config.toml
qk_norm = false
parallel_block = false
init = "uniform"
init_std_up = 0.0193
optimizer = "muon_variant"
lr_head = 0.0085
Each number is 128 + 32 x the weight over its row's rms, rounded and kept within 0 to 255. Layers, rows and columns count from 0. Numbers have three digits each. The size before them is the row's rms in percent of the matrix's.

# v: layer 4 attention value, 256x256, rms 0.0633, rows 69-95, columns 128-255
# o: layer 4 attention output (transposed), 256x256, rms 0.0592, rows 69-95, columns 128-255
# q: layer 4 attention query, 256x256, rms 0.0596, rows 96-121, columns 128-255
# k: layer 4 attention key, 256x256, rms 0.0632, rows 96-120, columns 128-255
v69 099:186122081108166120127168161131146137103089094208181143140099157117154155092116156093109118118130120097103120149072116138163076148150161130082144125150097137171080063111161173101102107131181109105159156063204185133078087126150195124093121118175151140151161139113137165110151105172080087177098055154112118178113198139127138137166142104131179121108119105098116144184091175222081070126089
o69 098:100161124073141149148100132188075126070126118122095088115096163156125148115111208116180183131145104123101161087100138133180152192077080079068094100155160089142109157102129112093094096203102162112092166116109133134127137095176145174104162118139057168134110140100116153127134149114150135114098159089126107135162109126143160103167076145170113091121176073063108126057178143161133106150111
v70 099:179183144122126144120075155131122109102133080063103074115156129092176131127139155108074125127165134118100158101139101059135066120170120131150123177196099109185188087112161126129059147141160091128140109106152113111152116181074135094081102109129175104091112097087149163120156148120145099113180128092147163166167097101135091108061114123106096132136119182091137080103149071133069077137231
o70 100:091041141197183136155113111121135118148165156108137171195102091119127124153130083118140117176139129093233074128132098158191124149127146198094145159111130046100151139151155152153086152133096116123102124206111085171135126091065104188108153122121096068115077108178157136154119122163183120087143130163116111146124135098116142115062100130121105136114144123096096180129089132137142113121120
v71 100:168106070093101149100097141132146102134146176117131139156119141168152101074118136137124143194121106124132068057138136152127111140141091108163066180159176141168122154128135156156123129177111156172088111122099156118119088071101088106184144172117095131140114116107130111099104117058117140136085201123189128182087101116102123135137098132123180148148173106159131134155118098139186118155143
o71 104:111090130185125136087091118118103100087091079155145096085115142133178150103133131166174103118140155109111164121181119131162155165067158066112131151091078103139146116149143102179093135133184124142129139183131120133136133118079151131134122120146149072147083093143101119138130200123149104092119106097114114117072154177149160132158091196130075080165133166097104116135053110166116149151124
v72 100:102183147150184155167179165153124136119159166147155140167099096077157162072110126050133110122115115112141170143157099058147138119112129088116122129149167164166137085061158099119084118137076178208187235157144170110143172108164115161116135123082130106155118152135127121105174125118140096157101091127151111101173186140133094155137124146155101097115121143102141143155149085094143148162178
o72 102:131061083091113169116115106145160124084124102190096167135105123136161143148148145156163121149129045147156140094142081141167149167140140127133132095110128095073090113136101126165159085104165101101166116135077176079193139154130150141156161073084166171098110085149087161112137068097175134143109145147097212161119159122117162128148106090143152083087109128149147081137059160160138104151139
v73 097:113131123094188128131123067187165129152108151187130131117146137103123100124169095144109144147143169109125187135075121165129160166113144134125060121109152114119079118135134160138131119162121134164178165107126116148174144171029080131142117068100155182103129140079107094106093145151159128180138156130168117165205110167137108175109124086176101136074147157198131101156109060117077158096109
o73 102:133161147104151083130143076085107058127141163085171139096166151144167119139127103107166185171126122116112163125090149111168097129172147179142100092145088134105128113128127137162129123133169138110147167229150109115093152125158124126166118201133172066150105078105066129103187115145153164190125168135141157129074126120140116153133122145180092162152139122140083143129124063176108056124111
v74 107:161123129124158095127143067128085104142157144120155153167162100100126109074119152114126122192083087098136178132148116100092144130128095177185131119106122156161149115158130139086134145129065157128106164126108130151162153089099179173140124116193182077126106103134095128069046081087147110156106122206098124141121116111095118152114096105194104104102173146097164085135146131096112162065129
o74 110:125158139146159151091146177165204093149107116124177103080158145204137136137110162114057138144156137057070143125132097133180133162142115117113106160188135075085118090119105179118129149126188090079165163123102042099102141065110088101118134146153141109174073065135149119087098120097177138185123088133148093186125127105141112121115118172097170180154132159103133110101102114125162111085119
v75 098:074143121133157171111078077165138117123104103138186140162119076179114135147117203088181097125132165117074104090108176132100154179128122116094122167142156117115113086173162138121158111101066139131116176191089142134160121152118169109129133166120106116135085138079167095081141091109169205091120168102103136146123139117099096108139098144153098108102099112149111174134185126147142098149139
o75 102:158119076129130162144153148083179136149107166163129133154074138099135149103134096133155117147150137129148073168133146155079169118152072145140088135129088096111085141194126101152144099083164109155148160089193089158137141100153118150090194110061075128154101123088166177177133194128096101104089130128125131108117094159127145108141128128173158157150136171106162076156108111169154165154148
v76 096:129112105187070081127126079158146167107167124131153108165163151164087113116117142085133065058125155145083083174080082120076141107117118141131103136057137116173108130109094186144135111140077130097090175099134096114076112194165152159108092108136096094108145119120154111150057077130144111131192148148142124225114105116131082074122122141142151163150118149162137179114091145075166093147102
o76 100:090152115168155168218133108065182156083195160112138147073190088096125123189142150134126121095139132120179095102167137139087070142138093197151088170153131171107222143099172075077148126120124087094123148119164194091149160157138160125134171147143105125080117118126207129122126057175172164112098166134101161143116080116050116139122105157129106126077120142110104115092138092110141110160160
v77 100:072129139162174096116094121115118099135129105139171143069116118120150056131078133091100121193146169149086121149161122182168157091131077120143138149098086072114219212140127152072151146194136145113157135105130142156154142150137144176122150106119107088117179148095065093095084150165165131137128091148115174121150165122121100125132065180122113173141160138131099150161144120136156206110160
o77 099:129126142066124202164089135136152086090122128192142139134135157120105136142136206134109140139105113141073135145155165143102056139124167138141177077155109189131101144166126161111149131132193121082206115128156109114052097150132135108148087153093102120128150179110121136082140089124140119132109101132112175120138118163090151118143092077136143123157175191128121105104180144116093120119107
v78 103:126107133117079119115134135130103085111167118141169122103097173044118118091119141128112170177144095110134089107145129177125110134137128106135142108084096151168149136075156137169144143149121164190115120111115147164170153134170203111159091120159077101205162146151157100149170185101181140147142093105129198129151138117082109123143157132144100072138121147129110122116125097097218118089058
o78 105:171090115096155156098031114101152096113131126129119102098121139136163217144170155195086158093110124079135150124126101098146120045126115150135141116118138122129071142148106136119140170138124140153114146188187086154141098173130132088156131088154197140117136150111088103119176085083137081136141125087158110123113132130190175093077124170111163112157108164122166180134110099096157143175161
v79 103:159176134147137131141124105106176129117111195104192084138080109112123151194148154158125157126087178131112076063067132163135150062106117128056127135124112119155178135101123172082108160105149150163181140084143132091136100094101098098180113073148104108096179106151131092099144088047154066096113167121110128134112153026082175123145102192142151097088162119103106131141096101154123069131114
o79 101:098094147108066160132116115172116120156111096125133100102178115126141135203138153165137160186119087141084120112183141130151163089139168170219120091116080114113159106099139095120114139092117158132075118081132112112105140154147121103130143162073123120109062185142155110133087148098113087105109089088112126073133119063092111110116129086137077131193143117149170166161104184051168127103110
v80 105:121153128094162131165163102105132139116125134144137093119155165116090161117123157092177099136094115112095074101177126167135107087157160088070069157165143069077132176157097077106146119112088098120109118143124137150172133071190147104080100111113138132116117107110085139139107106128095093057090065096117165129089088101066111161060096106123073108135149137090195195133106090183188117190135
o80 105:118118147129159120139096146172182164099084094165141117150141133147128142166161045136149162143121149139124111175170181135128203121137089150052127100166083149078094116162132161048135164140145112143113110118126132118155114158087138110128099146131114119084117107130114136107246142119135164101087124157075150111148140152128096182168070065161151126126111117056138108087068154076128129166144
v81 107:107140087117108139148134088139178188097106092109143135094157115114123075111078142184176163160157123068122123107112107100109201108255124121149191139045138177127135121129082139155121242129101109160121109101114106104122102194135041151135111136066047108099180131094120110108137087113055166130113156160096105143128066182143151134124123154131089112106118137145153140112158129109124137066106
o81 103:107117206085127153122092174102138158177127184179128124148126095074136098210175102140085175128133134143162128191116112107115152066122100155130144116152106207135130118108103101152129171094175133081106155092086074152137124064145141165146093112129171169179111124150129131172176114152075166147114147158132192141067129085151127095135143102092116122107126132087127141127147100190122078092150
v82 101:103151148136062138102160099138123144131122100114138109152119086118083120139137159192140121126118134123134100157235108065106142118085103126131101135131149135097093092119096146123149093153119139127156149115159137165117150103109082115094065128180152119095103102087155101082116128134074130089160131089080116102097163149148164127110139111078138134138128104144164127182103138097126168125172
o82 102:163206105101194152151139076132111197194077137091166182116166092114133127090090124130183120135091139116125147110118166141135155120159102119111108158084109160159085122084163097145150176113126067077164145111065163143160102185134096113136150166102073129172131092151151069121071098157059191161159143190139090114091167135135106158105071099113132129152099084118167123138149105122128082109117
v83 094:049152121174132142137137183138179091170101197169098124140125081125142133105146087143160127120115113170110157073103148118081096125123162057152140099189144157111141088120104178115107101159157117140133106115134147161112165125138099098136151062111175118205137110138071095164139146136114164159136115152148119107144119129167109089116097170142041109110170175107192157161102161128114100128144
o83 096:144147040119171168117204138118129128122170137111128121112118125156120156120149156119135100121139126117101155070123135126120195113059084137164158110158192108090135129226135160133145079150122120113155129192106118143125137157142107131120103192131160111128178159114188112113123111129116121042139091124128155121131191158106107172078126132159091121114165082100126104083119158125081098099112
v84 101:146106072103129115112149114138097159132139083158147162157046124210142131140133167138116104113154158155152152104055080087093147164098184119197094134161131091153118104083118152135116131159160089166099039150110125113130060110115087108133145125164128140151123073083094138178146117060156135086118110119068093161066123136172108126116105141138159027116145140126139159116137132108116118119165
o84 102:123171101102174119096085139082139104164166177134149180154109173122116095146162177121101094136104105166160106127136086110164195104067170080107077089113160136126100150094115132092106081150138152144127156112156117188122106095090202120082138156090132135151171116127128185083099192158148127122169129131124130195093091137153150127143122179094112143121116126119108104163098153073149078094078
v85 098:147122169071125086137124179146178121152110101168208099148109129133173118133108155137087107116152120149122098091152139096113110099130149151063117170141142178126121113177096107093116123123136052048130156153106136126196141155154141090120154099115147100118170166097175134140192184152111147139174093214126102135081128119154086121149190089093133145134081066202100107151135133140152100129131
o85 101:141116130094146090103099111126090153169161074109080115051125124184116199174093152112173163147113149148135067128066118173147118137110092082152080103145091154138104132116116150125093125138123119087154118126117153111097095092080127115134213083101116135084133131033144034080145127162112061163135168134162088105147141092178070139099098143137128168071077115129085092113110140150106100124144
v86 099:123115160203107166164139137086126094090158098149147174133096132138103141133098132114111079098184114150128111124113125123085147163124107144162090051193114121147172130102112097138104072136145059155075112121099138099086146125150093121187063127133144177092160127167125147125185099185120136110140175103157109052163156133139063121100147138110151153171038073142114130153135109148148095011113
o86 101:092089122130144126137167117172097173158114170111135174112120123163121163175117073141105052063155110172169162114148174115130106048101137135150111106156050143066063145117172107108091175162157136115113122116099161173144066103142154193132096134155125063138148129154161148144110105033130158122079093088164172143149077159162136145119130138170142040085120115139125125138144076067132158147131
v87 102:103123124151133130148162105123103112135146150169178141110100142218129163134120080128092113129121152178116120149156084098097142134100105174092112105151111136116146154178134092147139138155124168104148072114151113066136125066181183067076111150155131100185143083078141108072122133117171074117167183122178138186113139098111153103099146119194078078079069112125188106146099149136143176145150
o87 106:128136116116118106119153155190110096098077122146111092096083149093178108104118148144183120173152073120058083080161092145032070150164118110174115109122172118074147134164146143164140154076147151093060164072109107136161148144134174156140142172163146119193137137142106092117170153124119160117122132075150135158159119135108162105106096172117170115111140116122144088118133185104084190121168
v88 101:122108140143091098170140137107145174111154097146076103131111131163106134125119101161188107109070152155092124130058096114132117167111100104119083110119124184083167117147142126137110121095141176222106149097089154145077079181164156094126137109166184146138113098125085128154124070083106112127121162139168132193112116133188133151086101184139176129108123120123094104119090125129084160072108
o88 101:132122146146115180103176170122061081164138149121142142124143154122185122100134133126067110185155127141080109082129116076111156138155118165114141148156128165132108101111113073113174112161118097155133133093095119160159134096109123112137089113081087139109122109118141085107073058184137134105129145127123156122158156136117165156066132131088108041180164090133085121200079089136132159133144
v89 103:181115091118155117097120135140153114132195146161112129094155161128132056143154114161116150182101141133185149132164150141118115097088213114080093118134171093148106117099153120099091186144068139146095138104122153184144107136168147150071141109088120113107181116125113073125173127102124149172112125157145126100127154129134138117133089099132084116104107127159156128098070105119129133120072
o89 104:090111106115153053125180078131045130102130166090145108086149171085122171075115127191077116101135135130114163155146113128163123106118077096037151130128132123190107076129138136157154112128138140148140078173158090109122158157147114145130133111116129143151179162059132133145146092141097120182181160143106186137113071129140095146137138172186174189162138118132190159076143149092183099126148
v90 102:092131156156140133157156184138075123066138043122111118147148106114135167119132085193162140111168168065148177176067111106134180078097180072146191165119069101095100136186157117148107128101138124147155105104130113099122164091118142172140141099181114070110110111146085128122098150109160130111161088154107140107096107088137173144083165132113183103130184131100106132104146117099128050160141
o90 105:132173118121126084093087122101140165173111116142104138123117126156110167167103139131153161120113095118141096105126083151119197138224176123165175099127190112141090100132098132140155122107041120131175140129160131147146117102136133130117118199184080146105150142101055134180162164096085204186108122103101125137103135151132152111165125130125045096155147091123154158159129156072095121093103
v91 096:101110132175191214169128132088137135192135139153061112113153124065145158122147146118109102146160149151110173161108082107062124185106049120206060165136105162116123151141142139122149120129143157077101169147150146099141083117084146161159115152120194098154149142135161107176129082130127119173109111129110133173037160126132118076150113098072134063157161088131096192108083147137155108158156
o91 095:083201130094162138138119161137143133119125129121136114126121120167106129132148183127111116104099185122049095157083156097177222117140166094129092100132184123152118115132132101167085135130091109026149137092097132113151109093179104119163128122093059145126064068157140121135158108148130166129137095166090097103158164170129090116069179196175141141068114160117097110125111178130118150116167
v92 105:149111168117123093133171126109102164156146106097101138103111145152111084145136132137180106092099187088024158088101163119120150109151046057116108168067123159124120121128127086129175131137190107154160103095128132118051127133130152188176088095166082094143137099116145139116136152098135168108116116105133083127074102120115158149129132129137075118061153132150111131182081105156134093116107
o92 107:154068074086147222199091116132128125166158146147146153151181128116116108183081080159151122152187143104099106078157120142103150110129179109123126097135107114077114147161154113105116115116131109149108136124121130098137098069180092068162035115179125103149123130137111075052130143148102127182129096115132153106123119103115083151135122155143095138202138149152120115099128155097144177162154
v93 099:162115147134137140156119069141131164112151115105124128150114078132070084128157136135110106100118183155130104133148110144121084088160153085152056089105173091110132105133133158142110104122148083106139147106118156122192134091172126106127116151150073158186216145127146145108088150161139122157189120111149129149162118153186103067103140163126134107154115106132135197073106163101130160109179
o93 104:109132114135122134114120106112144075087145117155120135074131067116082054173136090129143202130147137132144119089079159092147109132084167162048125091115181147152092212174125092146121139109177094143134101129135103117127155131108176075176121131163127101155057136085209107128134144147138209107107146165128156150093096174135124168100129176124135094091149134121109107123183149103163097136136
v94 095:161121132107180131108161095128138116117178142114143118127089120148111098165146123171111111082116119110139090118170045114112209195115152146128114142207162089121115162162132095115118118059189111122167156133095198039150114110128098139180107150149147111157082139129106104098127125127186108073182124098097141102093131087132108092117096096094114099120124142193093132099122129148102138192107
o94 098:154116111149144161176108068155119153123109136149108175083101155140114132152094087151154094133103132169100203130162161077107164144145134182067082124130144136111186115143125172196111048093183114166124113123151113140118128077133130116101060118090112112165088118141163130059084182098143174127146065083121118057131059132173094139128164128128116132110103074172076127127089167149130124147095
v95 106:162106203141112102076121123191125118113094149162072114143136093154135195109132085103121186116122217137165075141168120086085112130119137087149154108180116191127090140123148148094156139159131133111113141136146162170131136142140146131162144133090094132149127077080089111149114090142092134120158130175146090174209143108097061074133190131116108145097105142154073097111122113111077131161207
o95 106:121128125178090125144140086150185116134163105087105099139178143116100150088172137137162146158140094127157164107119139126016102157101157093129106145141075079145196138097180150163122099115124195131226082097133126125113167181140111093116151110131104097137128141163181180116160120179128160136170137122174044100144143137126133118144111160127152163089131137118140112064152103132162109154106
q96 093:143119141146105122142102152121159137228123153166141118128175159167115150113096134107136170205139153133174154144099122099204051143115149137133156128164059127115150112123156075144108139121098117146144127168144077110187145157161148135107154160156052178133126067089137163094117153050151153099134115114124143063104071045108101149139135110108124116125122157198153139190133117106050155159128
k96 097:121113105098103108165092097119170135192100059078128121160133160147153137102128149127120133126126141124146173108170212115135189087142097093170144078153137158143149098085131137082198164163120077087161124161096088112116123143170137105152123112154081040132122122181070139161149088088159141096106126148125147152151099118146096102105134087178108040127158110146124105148153103079156129141158
q97 096:119150092184201114132127111110120149096073099137158120167192135127082124205108147137123152161147087158157175146088093142194133168099139054176102122120138129059089123099139134157083123134113125167140141149113075139062104148109125128115104072137126167156109163167087164145111097178131110163153105138127166084169118110243145208092144136178111183175076093136142160112122129124202215136095
k97 095:180064117116146096144095140139113143132192127141150122131109114112164069177139132175123088102129155138089127096106119153115113105153149126170085194119099173117105086131151160124095131115101136121117167105089122115170132151123114093051072130132110082168176128103099073166089150096199144105206191063126109118136142124080204146164131092119150150103135134166125154128144140173080131118146
q98 095:117152123105159126147120128150132124149102188096122094129101121118165080098144157180094092121173135145089132060174119138124101101171132161056158081149129133075118152102136137140133142133130212076094138113119112090107102187067076131175137152125143097099140116145184123147086130065121101159176088151119119067060171127145161138104157160150116127116140130142168128152092126126063134169126
k98 105:158124110187029090157119138072144107101155097171120078080103142107144137165191116157122190166150121133107167136078144106129103142162122046094158129141157094136131130130101142099127171120127151168149081080159114119144117219148122145137140103104110119106099122110122185116172135076141148154103118135137108133171107123123127121161126160121158064116108183141105115144102133130110186134113
q99 100:109166167107143110142150124116124136125118170086173095126143110119128130165132115173161108169168117133120167131140115129168136077125102105157113134126123119110118108093111139080121151129124128159112124121142123153110145085157145149130111101090179098093184133193084158124165129142100116112119152120148175117210102131212145068105137137137133136123082091120148192053165151121160199129137
k99 095:089118118097072104126141121145139128078091105136167159140153116153079123137098128190103091114147184117131088107054139162112153144150025162121128135149094172137090166086142106145116140129092081124093105124125113138198104123135156152101176122086095101110143159111093144147143163133155118126197133142144112142054125084110178100136167094131106135108127134122160143157120171077112117078108
q100 095:132121082146087116197105144158144126156109168097128068147176144166141161212180170113148148191139073138167169143102088150179125138139122066191117132086154123139115123119116133129152129111133122173128157188091102129099104132107147170127125081081146156162164079238100075102100097172117150137181174137182199135211104092191139104108122092152146104124094122109142138081126116110175176148086
k100 097:137131143091129139129165121126153160123168151121114163162096179085157100167178114089124130132104112095141085176136098096122140083143134151118129205189116167149115122136117134166080141088157134114131165064116128130176191171138147119158122153088097101062153153132188119128162126217180150121137126102148135131099163154044145092106145153127090192104131201197170118143118119149146063144155
q101 074:150148101186142152093129146129166123109096142106131224163107130152124116141111107092147195097071113141095107098095165118085077129094106088101119146122146135128155146159145136160124092123124119086182170189086140064148128145090076102124152147111098147175076117099097138171110144136146077139119110102130158166117156116088113155152099134052176156126139067128100088115126136149155117089082
k101 086:114075131171163139098180133114123128133154158113126178143122080114135127093134122131074069124107139173164121093141084175121062164145157090106098119144138155091113133148153181119086195118158127112058103072176138116129168170147153106146149156179135071125167133120150136149139202093121146159115099150110135105152139108125121173119115131068158125133119129128171142074151092169123121190148
q102 101:125124116142130164063143086150133145073169108087096139122104050139097127115104123137131145147159142135142108109132136155104100132138171121129118164155113110130139167158102203137117174147112158091153140148146161151152143149180122150127179132088142061144085195029154089045125131116164097102115126113155088118047172160097080109133122106115124089150164096108101137181131152054080062151104
k102 105:101133123098035126070129065094142141235084083119139111140146097133137134135169131071110225119134147164086097102117132071119082123144126130139118153127121112105138146076204123092195084097093096120156144167177089049152121143149136136115127119097137099142131137105113110180176144128069113138150122162099087148126163150140122163108126098085153109195109080123132089145087119166151133185119
q103 098:128142167130022117069099141113090124160149114132116147141119126184146122145116140142119097137148086151102121183133125114193124162122101123188132138135121121142186106096103106142081114133074198160135111144137091135198117151099150164090169077099143125158164100136107079137125168143106134153110130151111228099158122100192094136108107142130156098106097140140172135126175029087173107148092
k103 101:144083150098191095126075173121106152140153113143127177074088084026093101157135087120070152168081130116134170183116127147155140105114109139163097092125153148116066117148124061108199130103151128165123148124095109077151138099126125158104134111087154111145145118142168123152078115136074128083122141109133082117155122129091142144118064086151132123114108094128111160152089167183098163127151
q104 101:123087123128122161165149117075083108106124147159099182129119188199114091173165113083156110117104078048079184147118122155121155138192135088105109091138155090158100115090173104128194168113129127125120186152145146152112116123125112076083095105126166149189118136181148104067143115125147146132157151162130119161170112104130133118123078110151074174086170158067130165099147132074107185149121
k104 106:146139110098077102102110112116081093110121103085116182137132100117099078163112124077149116080150131139135131171186131155143203151132122218135094171095077095166171141150134090143110128152141155185111134164130094137088122111140138124099172099092155126148136135097154152110129141100128151128170125097138067120069110120137148154192143110053144131113140110143130115060148088152162150088145
q105 092:143192104160156110146133163125119121131133090202120150114108106128129075126105150078082158127146085111146139181150137115138189136018173090219134094117106161100157039083089184058145128068129148115159109113111137120178119144145143146099197059125140136109144157118119107092119092161173123104139136122084082127090129133167136129124184131140146127143113140125098150104101110087145125128155
k105 100:176164165157041132158096223116124173180095108138134117127182131105068118165162123098111188147129134151088180128135127066123127140139138132132109103130157202181136110142119077147149153112119112106106145090146143168144101161131053098107141127151171099144090151121139155146127136090135149130109087119140155136199112084154155130130144130155159116151114129082118108095128079076119108129123
q106 095:105112071126092136162139153120080119079117143136067147119093107163104119063152126129078121073087160121093143129150132153099121144102059171082134077121105081164101095120116131103135121097134089144033148124124175156129155159177173162136152123216160151080106104139146115106163175055164118119144137157097091091080085123132147103109123107168150092076156089146158116076124168153128134115123
k106 104:117113093167107196104113161127149150171146111181156118199132119070079111181213084106165151128178171140120129130104115082095122143155118128135123200137139146157113157101133131148127140188128138101174133120124133135139131170093061112089145157104127178150154128120146105112143126125175074187125136105079153088186115163121144106166168160176170110133165187133062087118089112150138080175111
q107 100:143160140176151160118162119099170098107117140146112151110165166120109121146132145088133130163156129118101115218097096098179170094153204060208137078114166182160124169104086126100199139168163118136081151028134162124162109115114134117114113108077163155137159078138194119178201127178095169074154140150109093122171108102129132120176170180154154114104120117131128144157157074157107154153136
k107 103:114150121105166172123212151163139124146122088128176100092147129139063136168136089071098096205091114096146130177187146120141158119141062104168142200153131187100150153117133117148128154097131133167148153078100124102110153124193144061185091117138136184073138150158122105155147154177177155069108097088150121154184110136092115101106153080108133141106141095142150152092053137141126131080164
q108 100:155041124132148151111114172179125146161150125137145115121110103105144135131164147118137157136070116152161103163148156116108144134142104116105094100088097095075171057171046101178108157118107147107107137150146132117139148143139069174219073056093106133130091109165090089093108136110127099155127118106191094170153141095150112133126125128148141127173119145129126151144105133117107155089094
k108 108:129150138138060119096153131123088111147106125087167133093147154172173058109111109119096129145175151139143126167113107168099143166112076122091128163146112113097116069029126134134150161151098146101141148146133138115097129118151165163158098109172160082153166134063180160193133133073104075109084098160165135190117127111110113140138075185078135165149109182127090177146135161123154160167085
q109 108:100138163142082082116180143183193073175139121128149094109114066157109176099107146105094142077105182118141159111140114155096129163173105185127146095144177156179111150114176131151115127148123109119132149059128170135139153165099166101098146158151162146106075091081171124144150195164168101124109077141117060113087114110091092212126082179093146202072160145110152123148138129148125116147122
k109 107:105151129141157146160132133157136053117134121089133103096197097189067139081117166092155111162131136125120158131157154152133139170173104111126168005053104126199170115092099116148139076119138094105089122068168170132079148109117123087129138128223056135140144082155103149175132147157110154059109136112121120170143096147173136194131096120103181107107086081080100067131164104111130142104130
q110 109:119122111129124060109209099161164128117144090132128092114142186148161162106210162103135091164110177144157111109116183036103116111117082122130152110116135137182129125107136134081096159168121177164121136061113164137140133077112104143115119167140080098127056165233141125155169156135169191127173144103177158179128162176145136080073152166144147119109179160112083127089146140135140137120121
k110 119:102108219176117088099072134171105132141138125112164096163160131160150129106130138148122105084186107148139129156163127146121094111144120215078094135155126159088105072143107113151112090152131103123078167129131161142096113140085175145123085199079178143167136123101077158107141089144092128114090124206195109147072091112049125179140131071128126101124114194119121143151142179114114165151120
q111 118:143153136112138089145097088133134114148138164084164180178104181049104100098108120093134109059152145129127089082178181153051156111110120176110133169138129169125157137161181161170130128112144186133112117155087111078149109109092160100148209106173109178109178141108173154101166062107080069096133169166095161129089088112177128131133123103058128126105187154081141120125098199163137137097082
k111 109:176157147067158163089106145153109144101144111102135137138088149198155114109120122162075093150184139162110170129096161148105100076144169146125108078186119140160126105136119128107136136119099156129063130068170151139122181150156118126157167113162175128128091134100161143161100176083171105115135120128130139066148122144175190118162112094126063096116139162113099116110097169105159135116072
q112 105:117104071128158160186139110110122118102125129149138071191077159136104088059134129103149148084115181094114100151086107117127049086148135141113189151151096126130119148128102147102145176163125172131121110129118165079098143164141144152111184176135200109122157153138170104062075128176123113120093142088178092122110117168177165219151122143149060100087142111097152107095118197178112109125214
k112 116:089122137105161084087130133104117095099130094085098114091174112120159101143185099186112122130131112146163127101102152117107141113077145132095138163094112147152093133073136225109110121107112098098131169124151109151139145164170107184155063085075111136162179094157130175089192139124120096127169123187110126149130121195138094128118114109115100172120114202177086122082129159103071151172145
q113 119:091097180175108187191109111147085101118190123128081117103118113118117116079125109168150122146094136139117130112107083157085150119135171091144155114158143099100120111156114107153179145134120110079083120110193104136154135110075173143119099151122127119062125094087099137090154082098060111094108133096073177121082093124058110148092096173124159104113151148159107134098159100075095112091143
k113 114:103106112092186103153160142159161121123065087179112168142096080180037121055133164131144130159106073138147087169114137110163160110142139144077113163116107124099149114162158116179153172154090130154083128087129215123094111084140111085140144143131126141130147164148157158116119110087156111131232109133075143127134079070138086137069113138105088197138080106135115161172063132117160122130155
q114 106:090113107098135125085095127154112151081158060070094083139141094104161085151122172129164080106129074112124177116115171097121161137173100138064114130171071135163125124104153088171133125130145141151145160114156137205130129129132148157161114155104112104183103128061101140194069140144108105112113134087138133124157177109082107088168167063104124048196138161131136109192084077158105132087120
k114 117:103121100089106109189155103118114106134111149157150139126144162110111121128032087117143111097090136059148111119107099151098161054072148160077125176086100122093139115149136129145099134154095110139124109175114104086114089098108146100158156137116100093105126106102158136096197082128152132117159175112205141073116128159096045164117165098066145167075157098119110141063121091151084095127138
q115 105:114085121139139192109151139141178160152101140126130098136145177144134124135164096105137109130059165091146147209117090110205080127113181056150132118150106113124206058142099154107186144163098164088127154101091132114155116092120136107149086183159182128147155172143151047088119064137112139129167131117149159146130155129137173171145106125122142138110122140153151122101135221079121099125140
k115 117:100104111035118103187140114122176124182093093106126174083125138154061195202140175139163169155069081094103101103103166084133150135133142119135172114142096102128147152177134146127130121157069132115092102092108172144122091101153116098158146103114081137115179158099118141149090089150148136129181186061122083130172159123106124113101141120145100120157125095155123135091116097154168150169095
q116 106:166123166130154148141196145102114041103107060117134195182116136135161115082120083137154124156109160092108159105147047116116162136180160107178139165172130147143134062082171096107073099169063140134186174134084103166116146129093095118089157081080142127114133059108150144142107141186066130076134132153145081171184150131143125084124186132125127117077141140160100118113149104124102061109157
k116 112:072141100156132116139131115102117110193075093138099124178152158167106126185089107100140112151103130176108176153100131091137106071154137121091103094116163137134146146114114082142244163147103149116055086151180092144174113104103132098161140095194084076072116132140225165099140108093119137087121127125126167098115165122202118111089203190136118135122076103165135104109133159088160098127103
q117 110:071113121122078149119077181125127146102105092144109076122130126079155110138172181124154134125154136144067141152101120145116129072170140131149186057155119083176113163131152097132146121140121077099146164074184157133078114143147115159099175112088111088147084177083128132174160094068122120118070113113127162133189184048113123131109150103139106115132091103086167087166159123101140125180144
k117 110:149097066159139097097129158115121116145146113193181136141169077145175084138120140121125163126196176156083193125129166120153178107108150161153139092086141168118121144146091138152154113111168092127084125080125079109156106147093170121144112122059091167128141145151148114115118102134115134169055102092142129175095082080129100076068127071109165055120120180081144107180147100127128139163138
q118 112:125115178098147193189173072180194103150167138092182144125068080119116121182151166046103140097152178199163179151150130166185144114191123077103142121127204114144138104113108171101120141116145084159158152120114102140125094154110139120112140068122134157116147169098120153115122093094123176114118104140171119115099114118148130087154140112179121183181098131139139104065096124125203097071137
k118 108:158104137150113125142136097102149108122166170155163110114173091109118135059087135151131130124092144114158115130137104156038099150153111150162110135174148132182117147173098134140098109087092140183089145126094086077111190140078106079122156127126060161139133149096119187122073120087127164093179086130120152125120102108131094173064125078133162152129155104142131071170137142167117158158164
q119 121:173137149108158129144148133120113105121098108165152142112154077135086093090142098167081097091144100101124131087095120190138131166141092166106094146128165139141171095101119125073071149137129037151154146127121179125120149113097118105159041105142137149125200048069132153170071120103112134050131112137132153132129090147124131116083147137139124062114098086098130132162160174099137132163166
k119 118:148098118171197110084146100092140046072136190144152122118158118118115093130125101122159175124123204122068136124066200107137155129135068115120130103079137113099165184133072119151104130158142205085220134169134125074082162134128117113081125111123194147137140112116099105064094128163061150149183091104107119099084089099178157129131131092113067146152122097114176135143109087136073073090132
q120 112:122210132099136160139205097108100047144148147142059117043061134116120153086137128141105135098139175097165135116074129120109126096159080156144141116118162135170148144159109135118107137184057108141160125140197108118120124134105151137166153159132108138106095118123092138151135130118115116153091127062067111086095130130179118150092119044117137101171081170132079157173097145111102135168137
k120 107:133101133080075051115131114158143152135112121081125114081190128091100172130134168117136101155073140204131190121112127090168139137089110175195170060092184120160169118167150125102102155122191127109132110111105151118133080131137145115115086137134173170080124116147162102086128170126143105130176170082117121102132102128122104103085179163205135201109122133167178144106140145149213086101156
q121 109:111122107131127162107147111157117160117140150166167213185119141142121115094125151117121136174162156110143229072138113155110123119134127144085130153163095090122173131115165134121137114092148113114161164096165150119178112091141156141078115094118138116204126115135150113085128100141127127158124165189136102153156162131172133076117158151083122143125165145151094111170114106068129043094149